config = dict(
    n_kv_head=1,
    d_mlp=192,
    norm_place='pre',
    lr=0.00463,
    beta1=0.9,
    lr_head=0.00629,
    warmup_steps=527,
    decay_shape='linear',
    train_tokens=97710000,
)
Each number is 128 + 24 x the weight over its row's rms, rounded and kept within 0 to 255. Layers, rows and columns count from 0. Numbers have three digits each. The size before them is the row's rms in percent of the matrix's.

# layer 5 MLP gate, 192x96, rms 0.121, rows 60-108, columns 0-95
084:114120104176142139120132138104146129171126094113102162139176096104120088109123145159149126112126117170143152097098124142108130099139143104145132096141120098131137168113157092137125088098172158133104091130153117162104103180122098135119101130112145114170139084152140125140131167109100114098
089:107133064139138144120135133088153117141155160116084155134117120072136078116121155134100135101105108115123127149138141144095144116141093125120102134125097150159141158173117155118124175147122119086120120113111137138140143117116121114142178115150149104145173146123085139090108171154110085158
101:167104099105133145115128118126141148122151142157120158103126109122086191114122128108164110116154123129122140107145099136151094103123126106179142104140152161112156149177111184113154091097100165161150168165131116135144143114137134123112101096155134138134106114102128141072119086144127116143
097:121100086130072147126112148144127130146129123114148108109113114141107123091201083138103106141113179134135112146153132118186141111150124118107106145150108133174170094131137124085156124175116162127095106097084134122157144138134127137145136142102133113093138107125140133106076130149124146142
106:107105119114122134151137147128108149098148127110123211121113128120112128139134141151159141144131084141140096179108121158069113134131147120149119158139104122115143159171088063099181129099117149095116142126113091116095125124152170141115108128108114099111135160114132153124137133131135116173
094:108138147187100117143144159115152101137119162109096120098140074136144094124110107151089142090115153097136139137114130084169096135143125116092164151125093163169174151154152140125178146130098181119121136115133099106139137124116135105111100090150131144150114130150101136119143104139141125141
095:116135135135130123115166106102113080144127153178144127130130143116104152116133106158159112066121154138109145114134135098169112089164157115132119148110139106150150088126146099099114067162151121168157133130171117153114104149114137122126118119097162120130128166149137100137120141074172155111
104:090102142089101137111160122126166119134173120118097137175176145151140108122165133088089147168149167103109168139106144111145147136122146126131142139143115140119110100146124088117131111124113114066151153106153116154160110144127145129119166143157134099110097142093097086109136105147098148134
109:145113104112151129120177092090113130131121153170153088152143133112116122142105143143153107149127139120114135097154110094128114074106097201144115147142162114146127119161136107192165094100144114139133131134119133113088123134134160081108104091132125144130090100097113135118148120139162116114
096:129139125125126152112137159099135132118142126141126151150115110126114140095148142111121153119146079109140078122104144132135124150116083084155110071117166147085106199132103125124153163146117141162132145147155161131142129137140120103063189124125133131124165124095123117164118125168099139136
103:114132149126156092101116132105122160120167077128089115117159147162161122143126077143116123134156088113105133099147124155140108134145118154151169108137133135165115100125121156129109127124126158128154112126157150091126162149103111123125153119120146187131078113102091079147085156126146111086
110:121150210120129122090144110091129153158174101124151145127124120159073184169125168136140140118119089166123142131115102125126159126137092104108094152156147175152147136117161114132109086107124118142125112127127109094123129122132118154117125092081123118120116128126118094147137166126111125148
098:122166122164107137155126108068105130150144152185129105107164113151134099105130164134109120085140177141119154144121150084119108136105111117126119133137140130116123127167124104138115137170162128104136162114155133132124132165078135162128085127131170082105112126101109088088121165129131146126
089:170099101107151128133133173095118120116135151156100126127095128088103144140120121145164131104122194150105128151136101134076114127145104129139094159165112161128149121160146139132115125125113117077149159178157138096103164146134145085160163128147141146104127137107110130141130099135139077141
086:125128134158137111121114086103150095142143150104122149119174127133082102157106121136160160122115134100099167130172136101153108127169142137177122095117109126130095146103105140079119123132144134096082115086116104086117143138144095072168109140157151137141133147120160127113090111146142110113
112:136089135105109122124155143135145133130141189122141134155152073141064135131148122165164134155149133130122132139103114115113076113117091108129086137146170113121125123139124081150175131144135134136086134103125146107181115122088086127139130109138080135166115151116147140112117092134142153147
101:137134144133132171139144124167136099111134107155133103188150120090107134141119126121161088096107099114143104141094117117164149106128124147088145086120139149125105066164134149103150159131166129087102116151134101147113138154086114128123109148128112125126138144103117179137119166134183113158
096:130138137114114187130164144122154142174161126146109103134101119132144151139127152083094111050132143100128123099117129084107106129128148093116079128114174132143176102131135121096101102119091130118120127117128132097141144157101159126148116149134202148138125104111139109125122160120137122118
111:136177130133119086136169145076159118093162124135130138144079093108117080137116163105107127085163117130106153183150132125112124157105138134120111144142119148124099096136086141140101141136100132083137151133137125138150158133118171148132136123103161155103137110099150108108106155091100109102
098:152132137142114131155114114116179132131139162093133109122110073128138121153156075086117186132103135150105123166105149107126111135113119120107137105118101164096146128136128164146138088158163117075138135151118134115152118121141136160114122124107140135070146160095150153127155176093136117097
096:153146073141122132118161150161133157123132148134133165131116087148121128093180138162122072151098116081139114132149146110129103103164128138132117125121112141128151085182138137155165109166145113108164083124134116080107106109113141120135130106110157136129137162090100154123133153122151110160
101:132148119116110067101100127112165111132202163138146114126133052157085106119111125130134134149162135120090148149105109096163151131137125164147140121122129113068127145114109134102174152149132111125158109100137125170130108149123129108152146104098109144147124146114122130143128146087131149123
093:111110124095120141091141159101154167149102132143123129126172105106101121126147126103133108144068103098115120170136118145144088064140140121120104146113125056159098116116130146129157132094166129125114155134134146129155097130165167091107136123128141133097129125097130140124117161136099147176
099:147076114103103164136120163120139160103104135071102149105123110110110139111127129135133128132108121122099143140128143111156143123133160086116106101162161154112131136151138122191157115148127119166147101129130163156129122137122107144106128111060071140123143118166113161178114146104110109156
095:130151151088136083119135130164151119123119108153148150078126127131086126120157122096160123093184128168147129167081079134147123109114115127087122104158166116095143146114144105113179102126140122106142146131156150121134145132085109105147154146139137107118102110103171137105123147101145166140
112:093171117142119153152141124107163137122104141133104133126159101123114158135125133075176103122090148117116142125098133163133118113079127123122107148149189121169151115132135128113150117108093134123110134142118119127090127171127133138141123149137110111120118127056102117120119196175177149139
105:132156153129132164127126130103146109150152129108143148106142099099118117079120086121155126115106127142142101108143187103110129125132111148176115155150149148173129113168133145158139116162154139094168147141101129070116150150172145076132129097165116090103148155129145115127119114114156089127
099:112139125184121115129157134170109095121140099107092137103120148147124159123178094141098121099107121155138147119133150163155138131124122108124093101137121170104134085141151144099183115164070096126154178118122107133123162116137139103114120138142116120138078164109128122141142137150177148134
093:136145115101146141141129121122152135091156137135123111110087145129125125118115099111163160153099154166187152155129109129133076138149135099145098174099125115113102104203101123151142137121113129131156147153150127108136115134165133160119098109137123117099097159111083102120135078158105136094
104:104117119179134110122157110090115182139160062125134147114133071116140114116134127131136127079156129127108131147135110102158133129109113133156179153116110119141113173128150080113131131115171152119132105122142112147146155132152111125171123153091111136105162120084152075135146124147144114148
107:163115142163084124126135116123147124132182184139158143143116079122107141160129130125098122085169101175179139151112169128154082133153186138117126088128152134117081166134108108113118138119164145116120134117125123140129119138093129114112159082140138109092111135124136123110111123138125151148
101:183116124137094109130149080133142149126152123134143108149189113139133164128087143131088124103130106148127101129090143079202140105129108122085154137131101160141149126104087096137129111114121125125145108099115094136149107137142149115153162125124137180156081119111156105126127141140134139117
096:135130154153145142095139126138136127153107168155130108130150140146122123137130104126102117157147126116136095124138096134183143124094106111142165113138119165147118107074119123136172154094113144167112169116126133143103061155174121131148081117121112100084100118097134138113116155187144111102
089:137126172177083142132162122125132082168101120148165132131141156136111121117171130142145132121078051138095123151161115142116135116118146139133142108132144135159084117126138170127125085098098150160108117142139067129175138131117171124101121141155105106134133146115112101114124133114128127147
101:134106141134155122100107135117167129114125103144153124154115137142117114178128114106174101136155103180149139140131116118152142095138080139128158134108134096178135109096137127143164116146162123124089111125109114094123155107154171075151116106128147125089113140105167099098132196145131108115
099:146122130128101153161138118110123098131138091142104133157164102084099137165146117121111111140091158127094101103128134102186131116128126132099169121173122209103126123162138122109118118149133145123120125158108097125168117168100106112108100079128150135120159101138156126140084113122137104115
104:156111109174129076133124136115145180111154119127091159121091118105135158162104115139156143130134141171127140142080133131137114113143128151128108152152118101105122154164092087134117103133142107117103159122116133148139183106095105115135165114110131146097092147110146144079146160166169103119
097:141133113119111107124144126146104094130127165089105121122170113131129125129128139150177133127165085150129166177133128136103144153123118112134103152140100125091140155096121074091149181143149150150139126091085124146163106142164106146153153118106115121118098073105133096085143109157126119136
104:136163145153140130114110107125170126108121174132109138130150118124137148103122140131097155118133087126150083122129159103131099118114089123101119151099112109130174122141132127175174124086128123141119153123102160124136166172089118103139113151121076118118161201123157142140129179143127137157
103:080134109108138150143167145130128098121180111123105146160101120117115131138147147092104105122110106109093159083106128107156169126147150110101152160121140102155085144103141136142097131137129128125162151122124137141121149188110179133102120127145125152104123147130088112079163159097098093121
103:163118102124128134118175143086164143114126141091124090111132117102087132086141149120148114150144155168149154158078101156140116106114167113101107171124118166118146141120120105120116153136138131124114133124120161083092139132154103111131193108094082112164154111143142114123121098121098143145
104:103120136162121118150137124098146145133181140070118132127148111113066104136147124176164108080136126117163104145089113115120139126147102095137129124122119177127121132113116087083143138137114147118102128114117114136149113168117153165168148109122117080132115141096127143098128157182106108152
101:139118142132158125122163126118140107132186111094137104105140110129122102112105098138182079122133123134154150098129100159119107098097143105147138083117143109113159148133152088129123186145131156138100136144101117151122122137106099122120166125139143110144109094137130139073140146085160102188
108:129150143096155148085151136118133139127115136142109147090113141136112202153146085151133099110145118118111127129087151150135117085117156156108124098127101129140164101136128131147136115123069147162131132084110112151112090135138124116159124140122115159126158133094111097177111189168114117146
104:119088129134154119088138186112104133084138161115116138120121129111122098154138145134110088141071137140130103124115100097118119106119120128111113132119169110121116135139103100139166118119186156103137145116084185123125127138108130127115199121160100110104145141114119132142173154146113131181
091:160125104168140130124119138144103099148148110186144109171137122166157139129099122110154128116111111149147123096165143118132150137087140116134107155163123128128120109097082088158125139104148142103090138163092148069108160140116141158143110113133157117107116112109140115178163097106117091101
103:133136134183096102120151121127157159069111140090148148135102123138152148111127098126138114116159100178132093147107107121135116117102132108133095152137128139140161127144114119097164119181172127159142165146139087075144141131120116099127143132128118129128185150074120093148100150135118152129
109:112129126131159145180150119136118152116116134117086101140105134107111104156197127090099136143086108102098141119097117134113112106112184128149143151101161143147139130115110100096162100106113122110152184154106139156108089152118075121143140140090152119109146127088135135140124146147154130155
104:148130126136149150150198123115124106154114097124147115120139074100118114133146148093122153115119093111133137136122149127153117155121119144124146133115191131106124086097131126132124146105158178121103075159105124142147096126167119122152107092122123157081125160065135108089153154127149118133
# layer 5 MLP up, 192x96, rms 0.112, rows 60-107, columns 0-95
096:125125155143097125127134131164175133125107121163152126097103124131077162117122107139117104127138105129142118180170167168089121142150123095099126122147089146161130138114139155132132158141169148123101091143124121147140112101104102173141154087162155156121106129141081119142078111138107150159
095:118109153167158085125127137114101080125096135110112139127119122139117141164162127071127103110134102161149154130122168125140129153145164144116122173086128142118122130103163158111076118118109138130158120149142170110161128186115145129168125125131102115127111105103118081130150117090084120097
104:158107098099088143146120135125127197139128108139126095124141155155112096103142092150108085159134114142142107128125080111159134114089185106099131086122172126125163098132111126161142114139131116140157147099156148133128135140109149089134137169137133075130145119119091154165143123121137110145
100:136143135158153134099140148108093093127132166068103148143108144133127165092121151120134122135132101132129143114212131130113077148128122129107126135121141123147094136095158116144115130148163183132119103123147119143086105185127127171144145150113139122139144139095110102082098095117112134145
106:111123153153117114162106094116150150136109123127136130137099113079077155147160115116166102136132098112168144133105147172086175090124107111132078113108128114122109139112119129156145083155123147108102109124162139134125102094104148163107127156159150106121107111131120147129159152188152104147
098:142116101121063160119095109156093120099130137187141100086069186180119136113104159122164130142116109113116100137130177107119129129121131141107102110081106141135144131139113147146102135152127148102142121184131160132135152144110126136116131111163144112110137143128088123130130131091104119137
102:140159100107112119120109142132139150105091144114139070155109104151095108100162155167151101109124134140149161142144162100168139135128134128152141090132129092076138142139116143139141091083158118150108130127128131099126154152109084118121110098135191148116137087117116184119125124120106096114
097:121127120173153143140132066121149119142104092126130117112155148145145137137076121106060095129155130094161118104145159162159126107130172131138121129090123163131123142137136113089142140152100129117126141137156114144127097148099131099169135089140191102103121160131157130127107105087129132108
099:176135140091134165078164135149138134133089148150103135098086130137149118109161112103103120204134153117130113082102122114107132138142140122167100165120165122113134119124113126148173134133092147116113100151109137167113129141156146110128133121158120135137138129099152125097132162064095115132
100:150148140129123124123146131102121078128135108166132122144097113127100129096150108101104130146163116136144130129148122092163129132130136148112109132171095159120106155180080130139126116116139139124165079088145137158134140140143147192083145159138158104129136137168082112092092078114114142128
099:140158134173111109138117129089131154160098161107093132165152136192120123119100108087158129130154099142082125081152118138136102151153116150138115071125129139123131132130122112138107105133077133158117129153151119112100164151121151155141168070119141105156156142127100095138142133104150132121
100:151093096154146130139141172130114106114157117179153102109104098075118124143130097096088129118114115164150095111147143167161122119088114120085151132127106131118148132127179125145097152162147116131129149132121148167086145105125136137135159121186110131138134142141149165132094123150104147086
096:120093139118138143128129117198147113123188150148158140142099135153157155110146105143122105113144120108127121162133175141136135137115119081103119105127081184151135149132156146101102140177150119077138092129120149146115157134108102102133112120144146118149117111105108162121081119126089155146
097:114151128131099146131138117096170106161125107145120090127159140169101122145130154140128156130147153136141114075148132155141172106134074131097163132137090121087077136132154121156136124113135101127173149129128189103121133137166144140123143114116125135102151062085128106140127094139140123110
094:127102149058134160107149129113124132108092126148183108138122103095120115148117130128121098137099148143164087154154147123098154142081136135106117117118128122108128136169138112117147095094130155151167127151167182101128151135094114147109134150150129113142102118090154141095163126086086116119
113:136102100154122137126140148183121098133129106115139142171113136152142148087135093091134097141090104153114098104189109119116147142128195160127177134118069125143111124117150133119139184115132104175124114166107128111142112162130159120120113110121113108118131102132125142137145122102089113120
095:120120163124093143134137111093109116128105127106105154114102111131118159110165111120154127114125126153083113117127125090147165135162107132088169131118116183160123123119132122134118102142197145144116115060179094123134114153101079109144137130147163114139152137138107133115170094103106142118
096:168115089157156127121161069135128137121105089119109113130139126125124139139155168111100141143131105132182146113132176136124130186129134155139141130146132138131108092160160129162127142125127109071153113086102117106149096114136101135132134130121097133088084152163120156108119080096161121130
105:099161130134128145152114108084097081132142135090123120130124141144165122160103159092119147098159170149132150136146137118159119138140147132115105113165122085169099119142120144150157163120119135108110162152154149158079160167101114093164134156128148111124097156127150102102088158124144103147
103:090113123122123157148104119180140142119124135130137144093194110116140093143132147133115136104135141143149200109132149087108125139117137113104097162130150140129092124130130141157112095154136144116132084136126088100144100139122120167088143122104129146113164121124073095150124098186098146120
098:134115150124115139134128124127131155118126116103154123174148130153091103123118138068115125091127139160115108123163122101144114138126144104127102136122143195158077141140110110130102154127149116092196122181095112143143123109142129115132153118159110072116157162140173140139088164136138120149
102:126103131112115148122107142117144115143163156144126092139157113149118134142111065113133175147140145087130131153111109152110106117108146134164080102101121142154188141145158136148119117078166184135100128136096098193113093127101099135130132125135151119122129143085129154143132132153131121095
090:131120128150147160108114138115113139125125111124110153123176130173126123133112113160162091080161096112113151092167120139136140142116104145108121132078109068126124137102113145107149160155126195148095166152095107108172120115097111117132132130117133123115101171136113174125118147158125093115
099:158097149148147139127133121123167124130144123112134129136126106146141109150138168060117154140154153116099152186146115151181105096155117124171178099149129101106118148117122126142090153111118117167093118157143101116142136116158103105121103133117171161123147101103117144142121081129104110091
102:123106179083104118098107155106156078117160098115096179127095150134136113124133115177139140106137153099070110086151158116130123110166156112120120144131117131105103130176178123148143140083131121137097114136142122117153143155173127121118121110092145133145120142149118128116163118160124104142
102:166119126133120160077142102122136136110095178123121173116112169158118154135135142152130092155125152128113115140112110116132145148139088128125133135128106105151141084136146110139109116168136117053155128138171144140120130164077074160137156133150113148141147136113105128151084089096139128118
101:142105114115125183172132080115135128146098160108126177106120164126096116126136101161120168150136132159166178149120132095165117130155117141124127110081130124085125143092127168137123149144134111133164148143097149145146155129129135106119130127101103106106134141139164172100140141119071097121
098:153177091121103142137124122153133146100116151092118103110135148119099113177136102140152115132185098097143134133134140086103133106149176150136158106061165117125157114139162086071130105144138152084118127121119119129144119101090122160110136147156134157144168108119125134116140144139125135144
099:087160153150136112136109079125147132123166148098116135177066153144124122103114148115129098126176111131106160124090128169166146129100091120143101145088159136098119145101097132122140142169148114159162159158123105159101156122127159117129151093141131108108127127130082154105120117145135124129
103:117184131108137133096132098107113139146146101127107084100106119107126139143082127197126108132124149120124139139122112154152129140130155091131127152134095134125122162177158152129098105188101120184146096131111131122135142098156148173138103104144104130135102164130097146096119118096150144158
114:137116155095125162127151123142115104119121145137140136079110109130159128098178140116111151158106110140138158114163108092107154134122126139121101112120123132124153079129162145117153141178102126098134085136128120154150085105134122114143079128111092114153139141190122118108113097144052149110
100:180082153098107151136136127128182153110143139178164117109144122146126148150149098153086099105124114115106126129115154112152118114173102141143136115123134097108087164136110129131128089105164114137106095118140198119112128104173102105106149135120124133122116086108149147096114122098140123098
096:145102128100157114145152150163119151147110150154147129112129143155124110142097181119086081081148145148120103141138126149116142137167100131122156140143147189151129109158094130143158128075131149134101146105103081143119110107137139125132155135095094109122138128101116109106074080134142160122
088:099116071188146168166110150125109139168093107145160098132126144139162096107129169139135117128128102157117118145118159087111114125108127085086136111134129127149095123094110142121164093112115146166091148111142155112130136159115113150096111094120158144108166090154129134148130140154149132115
094:130114113143136098167153118090132123174138156112150094117136128151114127137098127176127103159157084132126124121088111122094145135165129092156144121125184121110105150135113156160090134139110134172136128140138117113087099134161140150134130134119162125134178101155076118070126138127127101090
103:157153137166103119128081124147132182178077106103143159141122089111153155139101098152109139112132137132149097141184149171091130111151115136135121134111148130156167116107144159117139107127129108097092133144092134157126150135086162085146119141115137145127102144118105116169100132097117113123
108:114115162117151086156122129127092138088080150154173123101118139139158114110128164078121162113133137118102144132107089150116146126112112110148118149128080129096104160161166148098119144120103116121099127155112109166145121135143121126113130084121118144128190092128147149161124150172109143088
098:057110162107115142087109089128147160176113121132126104151120106165136092099112145127142142121127144151191110111115157113132095112113120097090102117125122104168129112116095127103155130123120148134127170116128163122099139158132131163139107133155094109120157093113101122147166127161130157164
103:126150127123110150144142120108124143122112092108126148121130109084114117130132118126163121106129147092181098126107147130135118112165151122119115146103097096122096138144157128152189118097088109090082167179095167111153144135138137162158137149115087134151167133095084108141136091129163122130
103:135076141152144133170132093130154124142087137101118127119129137141163108160114122142107135081158151112119154103161143110127133141126158113119149143119181123110123140164120170140117077065161135191119138136097122156136139111122150119098107114106138126158106095115178099104107117146129154114
105:149136127097131157070153124111130136137102132129145117070152127142089157163148141130113082098151158107173112185124127112128137124149109153125140130133161152133108119142090136087144135169091137167108095153098138131099118123121110163083129137186137173115132119117116141140116130141140134166
090:091097122145123162151138098096130135162147142129160119136129152110140097111174075142137077113139152111115124140102124141137160114172102145118120116113173146096108122112154138098122122147123061132130135119142102129152130123151090161144103171149148116128163106126157124095076179115116139144
104:126149129158090124146149138142123172127142145096099073131137146141099129153108125140091101146129129147153165117051082176112135119147129127141129145133143145131113091118131128100142147158176151116110109118138161155094088111133092083129099134134142083122113095137120108130127103111163149160
097:159132108157138164130096093139133148134129169096144118143120144117095105119126103077126125164141077145160120097176159074141166144170130149145113141143153099134109140116117132149119088157133143145137104154113141140095116130127104138066100104134146146103098115155139130127133082132173107132
104:130131130138114113146112105157158137126127147129127146148090098164153138133110130143095133152156123089166117110097143138159126106149081136137141143099129141136116129147157092141158183147116106077138120117087130145106106095175122132183130094113129172099140180124166153180104118116143125113
099:082099161135135098155135121154130130139122106098140152136113140122175143119134144112135136124105139103102174131141106151114138098106108056145152128110149136116117130116171142101140137120095152149082125131138118125132061081139115114148133167127097148135129119110082145139098138148185179123
097:125124125120132180097097116129114131146084115125154071137127148139116142098128100131160131140097162091136121139129140142135121106109103149104147150129103136112108177139151180141195123100120119138135141149087143151115125162145154137088111103076145129118119099119156142117092104115165083164
105:135141108206122126173164155107119137132132101101072109174160122110089170157112113141108075143112169107109097090117121121159099122122133100114123145124124135144126110122114110120125140109135138143169144142156159138107129115147090146123133153160146114122133099145137105096139109127180098150
# layer 5 MLP down (transposed), 192x96, rms 0.154, rows 60-107, columns 0-95
097:145154113113131159163160192141115091081140124127125144109154088112139139144136085110136100137104105113111137083114136144124115123168129127101118128128126108106128106135098103157154131164161136089132160082184156135125116177156158160117126141128109088135110136138144094125098137167127102105
096:143121146154117107094164097112104136148153145158144102109130110099132150112073130098126131106144139120133123199120104104122200118131150175092135101107108142153119137117126161114114111099142105090128117151139127136156123145093123101121166132156093128166099143140142155108172129157141100152
107:077090157068130105157121122135140142143086090126179143099123115165082120156131163136139180154132166109159092115134123130126098117106089111155138136110123147134147137110107140115154073092123132103122107116145121152113137130132130106125136125155125175149143148150095122090116137161143159125
101:121129121077141105140101166128131134164119091141143112109127158108135143096107149092142074136148113122142120169159113136161201127165113128115148110131152125151157138103111134117154151099127118103132120148163136115139118106098118149133103111135095127036133116152114115155121146109171142118
106:145141144146133116090126129146143117175189107164147114121119097117149148174105118150138111122106141127184123116126148105129104070108111134082130122141137085124137173120131154133142131147131123115131140099090148103137164208115156125115123155126150132097104080093115137132116102128119111152
097:109155073109145103128122170088099122132106112177156135138146102073184121123114172110131153168116105107163117126128112118100139137137116142086129078103141118127158146128137144107139142122157127106119129097129156139156135148115093093114152138142146154178112095161129162109136122150106103150
102:127113156155133165139136103176161150150129116119132101164111119116113112097111094109165131109116142123147068136172125175112128134107131126120139108124097099149087148129157115110126124114179131142166093141103155086107125142121131122140189121119116094136187129111140140156107090092119130150
097:141147101129108144151098131114100120132099118144213118116130190143141123086131131153106113088125141123093160141139131154092136137092136148167139176139141120113144170108091140112110093120124103153122136129167137106160160116108112109120097081120159115129148160104146093135111151129109114137
104:128126148118098096133131107096094175150110117165151142119177107110161104117117112133114129151122100150154128146142102101126102164124132115138076152134144094116119169144169143122120123182142141092091146102158131160126142125136106109121156131094167152125116129139093120058109146163143097117
101:165127149110150080109122082158154089108105131135116108163092110170081099073131159136167157148107118146130116145122152128146120104085178163128106125097129126113115119148135130133119133111141081119165142088107140167123148110124128165132159113133137113074156147151110133147138127111141137133
097:108105151127151115128118098146126051132113115111099112134123125098157155119127109073098133141128098112130112106104123056133162129154124141130089174150148138143123120151168144129161132095171130109119134132141133171092133163149112136109182113146110108133130120170135172143154139122127109142
099:094133102160048140119132088138180133122112132108093146126111143090138107134119112157113153154163121130153108137126170128150112088132128148068106124149162119153141103125092146102129111107090140188126145104104132134163104137133148142121166139120131118119144167128124132142153156145111095105
097:116139121115181162096128102086131158194113137133156093128161086115128079124150097122135150137151153116145109147159114115111076151114118136161165118125095138108133125137127104127134176120160148109136168149109116145136151098101118109075076117112139129137111143131162111121111105129131153118
096:102128145149111109103176086093152146085143118107099098110136129101100092140119130135158077160125128143191113154144153124168145100120133149158142119118133187162087117088126121150119099116108117153138145132134110119126131163115155167108129100147098157164148137149090122127115123094133128136
097:156141150124123129092132133103128128087117129102152121170133072094121126150108123108127122118190137154139119135122096095144187112131181118136138104098123111115180152108145136113116117145132138155151138115155092127149082107136097160127157149127123128091113096195105134125129087116152146136
113:112128137144136135111147131127126100104058109128105128141143118165131104135127112142101127125097149138134145110104119109133171133118138164064159137173163102128156160083093157145116096119098127169172124112148132133116155063122171120109152112151092127130102142127120160132163132119119135164
097:104129103140115149111158139102181139155095121125104140166133130131139133098166167111156122129124155130115180167126089148131094112113133142128093094110086163112148111128170168114133124117130103078101148134109112171135100098161074093138159118113136133158133083105129135107114139140148136134
094:150171122164157079171139088150124145136145089133146159111112107125080120115135102115152144140126108081114117133132117151126095165100158145151172096141094186117150130148143095154136131116111122104097120098107126106146116179108143156163111103106112144165124126140145130130089145111103130130
105:137119108187158123150103111094105103191141093136116159127117098109129095129100120124100128131159137145156095075149117143107119106131151160104124176117152088144113175117115141156163132172099098115141148136107136104101149159116118142138165086122123109136132126107100123147128123142149170117
102:114101139145102141127116135101121107118114095108117140113085107081106149155144142126121127093142112110158160148138140141148155106144111160181176082169138178112140104106135155091147128125122147110142120148161129142099098116119171094143162123152107105095126095181131124135165093111153128140
097:111133114098099124110180174149118147132122097072151081126159171098120174096088094150176088107126121126132118107129156145124160119122144106164133129105141143184157110128103100131148121118110166132114112115128111109117115144154120126133079143124140073148129159117137131151144127147151115123
099:129140135169157156083123173144113144108088174134171120119115107127112110152129132102116140102085132164125166144138125149140129156110127154091191123162137094106128112145105108133120161095137154107111123105095180114121153145141162136144145109126128101121123129146106099148088072130131094128
092:137130115149126158133094175139160142133126136129186112107140158136117086143093169101170174100150096082173108143120160124138162116108132111103126131136158152124140156170119140132129142109152126128102165098128174110136134085132148094136104109123103115139133093102131127104105111095140103090
099:110184132110124118143108122151095160137115163091097165107073149070098130131173105160124089126122146153146139141123108097113122147194110158138120152117112110143157089134179090121119134137130144123138158121082138116171135128140153119131132103135114137116101108152159106123112125101119132142
104:100093126161124097131167118194111116117145120150125107129144141134121149085100140076114144142152137097147114153146144085121105117132121109132156097154150070107160108150142136154119159178136145119120157121134142143132096180121161105123105155094100112122129071145107133127160110146128127112
105:142136162152131101125159119117122155126090076151097101121152075130128086147159153140139134152097150126160103137130105155157133097097130110124108125127143141151148094085103061139133129148125108092133127121105144137123137110134157119124147160149164132089097110147095112169124147127125184167
101:183087136141101106133142117165083135131075140147082139165107105175102105124133139151084121101088169108133124116164117157076119163087153142103125149134118080133142143111174124151155150151109120140132169115110115111126145144115133121135120133115136127123132135102149177103148133129134119135
095:110166123132155122150138138101124130146139170113115081146105139129114156070080144139121127132142116068121124134163130125135084115093097139164140117099119150129160118132141143129140095117122093131158107111100127163090122119158137131128085139125115163151161145171146165119130137139197125088
098:121143142109071087122072097125099130113133174112135115141139148153148164135135125147105137131126127175125150114118064111081158158098141117109130159131153166123135150140127092143159123119120088137122152125107163105139140182113112157138132168163107124102101141080147113127134135120149119099
099:110106120137114172120136109149120150148148151100110100137128101141119141127124122119135110079096103127105142146131120084124140176116137138116095102124129127142134068118141166126147088141131098141168132137189133176163145092121164161160098121136121131158130131123102088118097077156173129145
110:127129134080173165129121104141105112103105136129106130130123147116162091094110118099126133143108121094130099118125113141198195116120118111155153090116124092104130090130143148108096166118120169145119132151105141162144130168168102119143120129094120128149180116154115107146142123167113123153
103:111158125113128160111104150156119130178105122073069144098088166098117135137133097149126126154140154121153167114144126137175082149131156137167119122127158103153140139170127139086150132131109137118107126121156146143120113124104123088131100095160150118085147119146077104130120153104124107145
093:136138098136081158078135102138134077125098082112112130103130115137141148103097116120119096109140088138127157139162150134111106112139158183149138147142116155141131107124142132128124123167103150169111131157103080149132132155119182133152137140089148121100095133127145089150167123141105144174
090:098158116117145133149131145164105171149106129115129142113120125163174148136128144175159104163129108119137130149098127152114133114094130115116094140102104117124129125146079107109156137171113120135119122138097091102100113137163111128120119130082160184042107132136116132137123149131186133136
096:113100126116125160151118152121117148148168117164150102095134143121137129136102147122155105116136120166096131140160101135105148098161145159135153129085158112151114131142141119126134160159126162105129103103089150069131123096127138146121031096162140112144102096137157126123151112108144147106
102:093143152137108130121119163069123146152180139138111158103125103081125126171133170144146152109122083177129127121153134173144116157106080082132136146127147134137117133154106177158159138163134121112130120087144107136087087152118114144112135145101104121141109144105133101109117104124123117106
110:111118115113156151136169115143096101054095125159188158137113115144124152108144149133099123113099130123106103100135090116109132122143107136115126140127117121122121159124137149103134152129130135148125128109163115124169157204113157126108121116137118055180127106100135154133145123138155165127
093:128133135130155110155110103133149122117091151129126133133156122108100132146122157135132116146151094133130116198115137097079105138165128096137126184129111096139126121140126054103150167162141121146134124190100135097133144170135104128103145169111142118139115152087112094119133113116134134080
100:128127092088101119140181094181123078135137136145150124114113144099127172151152123132111116150126106126123170160125126114155179080093098130195131155102154136093104172100118114147134136138108140156124135112148092109145165083117135124145125118122125135089120126132162098122128121115115147132
105:127124121164166122122136158095110159122088126126088159116175164097149181114114141130180116114158097162157115178125125131110139098130147114096134098131109103131087071101114119125116142128157124120123113134124153101187107097148112124119109126124156128134135110147087143128091120143166148115
104:120146129112147101101154150083154140128136137134146160162151138170133107136123118089128054149104106140088144087111099108094091125136141174139154105120132159138157108092161124128153141106097165080113110155124156163121145119089150108179154104116150133136127109109137119136141116145111117128
092:125104102151145149104095152132138137121125116131182099158128149109146151120088132138102140117077129145090154116123129126160151100144114150119196112124097083112134130110159164143100121105134111132143112145127174091153152081138136109120088111122138119143182126171140122147089112120131148087
099:149123135159113115127139184106129092132139103135100162126136137134127160104116120103125116108103121114168108088120132137103074127139148145095107129067147135114133146134172173124122157084102161134102173134139143100133160101129081110137138098102153148107129126148168120141123090180149129143
095:126126136123132132144108129109158122106092148132070127142150101129142098174161126107141122119116134152197072131106123093170082128114154166088153128136105142152114159121099134135132147156089126153129104160156117118129130143137157094139145128087114139147139113118112103123180119125182105115
104:128165096134136106101118093123110140113160139141094150132160126126181105122101122099128065115168095153152137107167129160121117137124137122100163129119138110134142101103108105138171093143124099150112109152104138124127119140170079172083151111132118128132127161146175115143142119087154102098
096:145126104118124115128167169130105134139063119135134117130163078125111142119128120115133118112082161167143084108114095119120064117121162178119099143134153116115146094148092139117114135132149148120107130117175135123139116172113174104113126171150136159147130122145144162110117107174137111108
096:091141140133114147070118135105145108125121128115121144128137137147104166152136089102120105169133118115118140113149131162102169122143153130114093148129090099105101139136095157152150148127143137092151115126147120112102187184127120129136134164086091089144118157113138157114160141190130092117
104:161141116135097090156129095106143088113155140112127123083161127103117087104111078094135132112143139101138149117122162139117131159123112173196115101143113130113152116135132125129115184144119139123102140114091144172116125168118110165131126128122103158139109168184131111099105158142112132107